{"init_std_qkv": 0.0518, "decay_shape": "linear", "max_steps": 6244}
Each number is 128 + 24 x the weight over its row's rms, rounded and kept within 0 to 255. Layers, rows and columns count from 0. Numbers have three digits each. The size before them is the row's rms in percent of the matrix's.

# layer 16 attention value, 32x64, rms 0.166, rows 0-31, columns 0-63
098:134092141166177135121112085088108129149167117142088139122107125174137151124089117131133126143115105090127119136130125117100116161158139169150170118140142155145148132155152132150161101098159168
106:146132112131127135109091132115120111195149154102065144134135131091168160112127183145167122096146100122140120152111141130114092123089121111133093097142112119135128119149135152145154142103164149
100:152126115118136146078139138118114141129140152157115126115124105113173150099123069086137171109162109145095117174135129115120135163126117117132102119127113097146138154071168121167114159114095128
100:151173126115141136150112136149115151143142147120160144139101140145139180134142082173117129121120148073162154123127126121132100131142104128119135114172097147106148117113131153133182111071174132
089:088116115062137085113114160127129162141125136122101124162125110146091119091135108105106131140130126118154128139172037134130126157138114111121128122132131131135131147142137067120137140099149119
092:102111142140138146154133107105142113103127103176146182137129146130147174146118125139121119146141163118143172104154150141127139152105156097121169133106099119124150117103123062106134097127186114
099:142110127154152076117170110164120124101154189117153133167139112112162134114116122131148150095143097124117107118139123145174070147134162141091114163094141137122156099109147113130133120116108104
097:109148137136138084157160134127131155134119128158149130151156129140156136145062105073121120129106144184126198111155136146140129076150122140133103107122108131151107110133141145117147111123164115
108:134162120168105135174136086121093091159100145108148125165151137106113106128078144112116126136134110108098098177114089143099134168163105144141119100126085126109158142136116111110105118124113135
104:093140117137126113104146157150139136139079145170138129177172106138108115148142176131137130139097128093140066133115166103126097114166107106120142116101151135135139126161144085126162139126153153
099:122177119138099121116106127150133101187086133156119101152128125137138099113098141143156153152082108121068151107156104099144100122098155115086134135129100141098111122132146125109161096127121112
098:095112112176094182150145152153089112135129086122149143101141131152152090152114138105120171133137116068131161091130124108120129117162104102106128129124161109145150097108112155128117110150105130
095:147132120101129159109144155111136075141142096115135146143110117147089127155084150089131171104172125147128120110141131116127105136103116109115120107086181138124137105161157127114079118078159129
099:142142124097188126147127129105109143107140088120140125105170124099099116140136093104127139155131082107102094148138157099130090122093131124160113111149136175070113144099148160136110109137149111
102:149120169100157135091181145141114142159161141115125112116132132099107167136135161147127155132155105167120139158202128099173129151143131088116148115124086133148119125121118131134117169137120110
099:113148140173114139161097125155113134173154147147127132162130114104095099119126189108086135069117110166123119157107133101133144072106133158126152146117124113100153145121159120152133134116120140
100:176099132118127151087127114152121122116129122097161160141121141096105133111087128157132131078100166098145155135114118120139125140122154124167158131129186158144182119182126126125138110159139132
101:126123148137127162120141162108122058099157129080155127175159119146154127151154130123122100143123123174128141134107155117128127151137144138142123090141159111125178140140176103119173156135131153
091:140160147131102134090147116125130149116134160147153178122134126153096115103096123133133134158115078132147118105111122118120083124121095167144124093139173091135148097142078125148110147143149071
097:150115120124101124143131136137155113099110186118114149132129108179127106152099107172109127167141154132109149132163090099138121090145146091178113105120146161127137113140096142099112158116108171
097:178087117127118118150109150124132091119177139164140107129157124148112151141127156069171120120143095108081112172114125157118099098105125107107126113128137119126117170140125156130160121116086136
108:094119099143130122083141079154115094154115132122128129148212163111117086126118114104132117141130126116129137144135087106111140153144122140132131171113123114121143113115116173143145167104137182
107:119130128120157140111118115141109072143146128151147106132143117119139163112151128081108144119133077129188150130179148128106120112131134164142148146136160171096117153134096130108112174142131077
103:162122130084140114130134120122120132118147117138130095119111117142135136130118158080131139141156139130093174133141102146116131192102109157178142127156126051132144106101121153136157159163130103
098:172144123107146157122119093137119097091168154146104112099135155089144134085150132108119127090157107170092139104139128144140126109152136153123112113140147157145129118127132061092120141158157158
111:163149138132123147131092124146137091096130111106108132116135106090062115132135127125137106105104146122131137131085098118205139119158137145123113133124134151172115098113099104124142128169073130
098:099153128125126087109120223139117138143131134120124126122157123101105150090118129121138107143162134120118134158124121112132131114154126165130148152111126073121158126116152110070114071119128151
098:112137116156161168103155191175134137081117147176147099139150112139110117117078141121108157149143129146124117093141145166139146132071118125132115126149105135127137129166116153114090130123114130
090:115157130144126143165149123152137159122138139138099107130149107145118173117107128105138075133109137085169142149140120129138137152080142145142141099143171125153107127143184163076127169159140114
106:116100148157105134122125128148139129174107170163122146135128112118131111134153101068123096141158120157146089128106084098143089129099074126107102114129117099141154143116112143111146075136104113
103:146158188153119113145102134216128143122152111104087141105137120132139146120127138117141121113143134163111154158131109110107123165176125119131151138158163149125116144164101106175114131137134137
104:141132079141112167159190112099128117147114100177106096096114103102124150161129128179122141120124100144094111159154137147139137131107124139124108128125154138152161125103073129158145105115119145